Weights of a small GPT-style language model, trained from scratch on English Wikipedia.
Size: width 64, MLP 192 GeGLU.
Each number is 128 + 24 x the weight over the matrix's rms, rounded and kept within 0 to 255. Layers, rows and columns count from 0.

# layer 15 attention query, 64x64, rms 0.18, rows 0-19, columns 32-63
[[104 113 110 133 117 130 106 134 131 106 161 130 143 129 134 127 105 137 123 131 130 140 106 121 154 143 139 146  89 133 130 100]
 [126 163 148 145 114 142 132 149 140 134 136  95 115 147 108 135 140 172 114 116 119 110 137  79 142 126 111  99 125 127 126 130]
 [104 127 106 120 142 119 120 125 125 126 105 112 114 133 151 155 125 132 124 153 108 139 120 125 112 126 126 123 131 149 133 163]
 [110 133  99 150 125 119 122 155 142 153 109  95 157 113 108 121 107 149 125 158 140 135  95 130 131 137 134 119 106 112 108 136]
 [128 160 138 132 150 156 147 109 140 113  96 123 131 158 113 150 139 158 111 112 125 136 173 117 122 108 132 116 115 148 132 169]
 [140 115  95 129 117 112 115 109 105 139 118 146 143  95 121 131 134 141 150 138 111 140 113 116 118 130 138 120 120 142 112 129]
 [137 138 129 131 136 120 120 119 111 151 125 138 120 150 130 136 126 110 121  99 137 150 172 103 105 106 128 109 126 132  93 151]
 [135 103 128 124 100 150 133 148  85  78 135 140 114 144 138 105 120 119 124 113 132 119 128 162  99 114 127 131  88 120 134 115]
 [121 134  87 135 132 109  76 119 142 134 106 158 138 129 122 113 120 122 107 147 119 138 108 107  98 116 120 121 130 122 125 134]
 [115  94 112 132 138 112 108 132 128 160 107 134 125 146  97 139 107  77 122 149 159 143 113 144 104 176 121 129 130 132 116 135]
 [116 126 134 108 106 105 160 133  86 163 129 142 155 144 149 168 133 128  84 142 133  91 146 141 126 114 118 116 101 113 112 135]
 [113 137 113  95 121 149 115 131 130 122 112 119 128 158  96 140 113 125 129 125 149 140 107 121 131 134 163 139 117 114 141 104]
 [121 158 119 125 113 121 113 123 113 141  94 137 150 151 144 167 105 136 117 143 106 139 146 132 119 145 115 145 134 127 155 129]
 [153 137 104 132 132 116 134 116 140 162  86 122 123 127  93 123  99 134 180 156  83 151  95 159 125 127 108 130 124 102 116 128]
 [119 119 159 117 108 101 105 103 139 122 111 164 132 152 147 119 111 149 130 104 121 148 132 164 121 128 129 154 130 133 159 127]
 [155 130 128 173  79 125 119 139 132 147  96 110 180 133 134 124 119 144 127 127 121 154 125 106 116 116 113 149 144 147 157 109]
 [144 102 148 111 125 141 136 161 140 146 116  93  67 132 165 116 119 127 139  81 126 108 122 107 135 122 117 142 121 178 103 141]
 [129 163  88 112 131 102 130 134 138 129 128  97 128 124  46 123 113 139 142 125 171 159 118  87 121 153 102 138 160  73 118 119]
 [ 98 115 117 153 135 142 116 129 125 133 151  99 116 133 165 116 123 153 140  81 138 113 112 110 153 129 138 159 103 115 108 162]
 [150  93 113 114 162 106 125 108 139 148  83 151 131 177 117 149 112 125 134 122  92 168 121 158  96 110 118 119 144 164 128 128]]
# layer 15 attention key, 64x64, rms 0.208, rows 0-19, columns 32-63
[[126 125 128 147 125 133 117 135 125 127 128 121 135 144 111 126 141 119 135 120 128 139 127 122 137 133 102 150 133 120 115 140]
 [124  95 112 107 111 145 122  90 125 132 121 118 116 131 108 124 124 110  98 136 125 108 139 121 115 103 171 120 119 167 117 132]
 [122 139 128 139 113 121 147 133 123 150 105 121 125 104 139 152 138 136 138 105 156 134 142 115 111  98 139 119 118 113 138 123]
 [125 110 144 104 118 135 105 140 123 122 132 130 145 120 150 126 146 150 135 132 145 136 140 138 129 111 127 133 130 125 149 103]
 [119 170 149  86 172 117 150 142 124 152 109 135 145  98 140 141 142 164  95 118 158 124 145 104 119 102 133  91 129 118 117 146]
 [116 134 127 111 126 143 148 142 133 136 127 146 137 144 136 116 148 148 132 128 136 124 130 138 128 115 136 148 123 131 154 138]
 [127 131 123  97 138 109 131 126 123 127 139 125 105 136 135 146 133 154 127 140 136 124 135 115 115 144 169 128 128 127 120 122]
 [132 107 130 128 116 122 139 159 114 117 126 127 127 154 115 156  90 133 150 132 145 134 113 132 101 122 137 145 120 109 145 134]
 [121 120 140 158  99 147 133 136 137 136 128 162  84 108 128 116 166 115 120 112 101 119 144 145 136 121 119 138 142 176 138 102]
 [134 143 138 118 160 114 109 131 118 131 102 129  97 113 109 128 162 141 159 128 108 128 106 161 134 142 114 124 152 148 116 127]
 [152 141 141  72 110 126 100 166 143 137 134 152 118 104 152 147 133 158 109 122 183 120 126  75 129 128 133 141 103 123 109  96]
 [141 155 152 139 149 133 128 143 139 128 136 135 114  99 123 137 171 116 148 117 115 128 128 127 152 167 113 123 168 167 126 144]
 [120 153 101 140 129 150  88 157  99  95 117 132  74 119 133 140 115 126 126 136 150 114  97 124 142 121 155 150 111 127 139  82]
 [150 125 130 159  93 128 136 144 136 143  99 125 187 134 137 160 121  89 150  91  94 123  87 146 127 176 110 134 154 139 120 171]
 [146 153 110  81 121 174 118 136 133 104 112 159 170 100 159 113 169 145 133 145 138 164 119 144 143 110 135  99 155 113 116 153]
 [136 123  97 105 142 156 140 104 110  90  89 107  94 122 125 121 116  98 134 169 125 128  95 120 145 118 126 147 135  99  85  84]
 [119 108 136 161 136 105 135 120 120 138  95 142 138 117 134 160 135 113 130 155 112  97 121 104 163 151 146 134 167 187 101 116]
 [152 132  94 110 110 175 120 144 173 136 119 121 131 134 126 114 111 167 123 123 133 122 156 122 116 112 124 157 132 127 143 144]
 [ 91  82 127 135 143  99 123 173 105 134 150 108 110 119 141  88  94 113 154 100 152  88 105  50 128 143 123 139  97 107 132 126]
 [163 108 113 126 129 133 119 148 169 150 103 138 126 109 138 128 166 115 164 125 159 156  82 136  98 131 119 133 144 124 135 124]]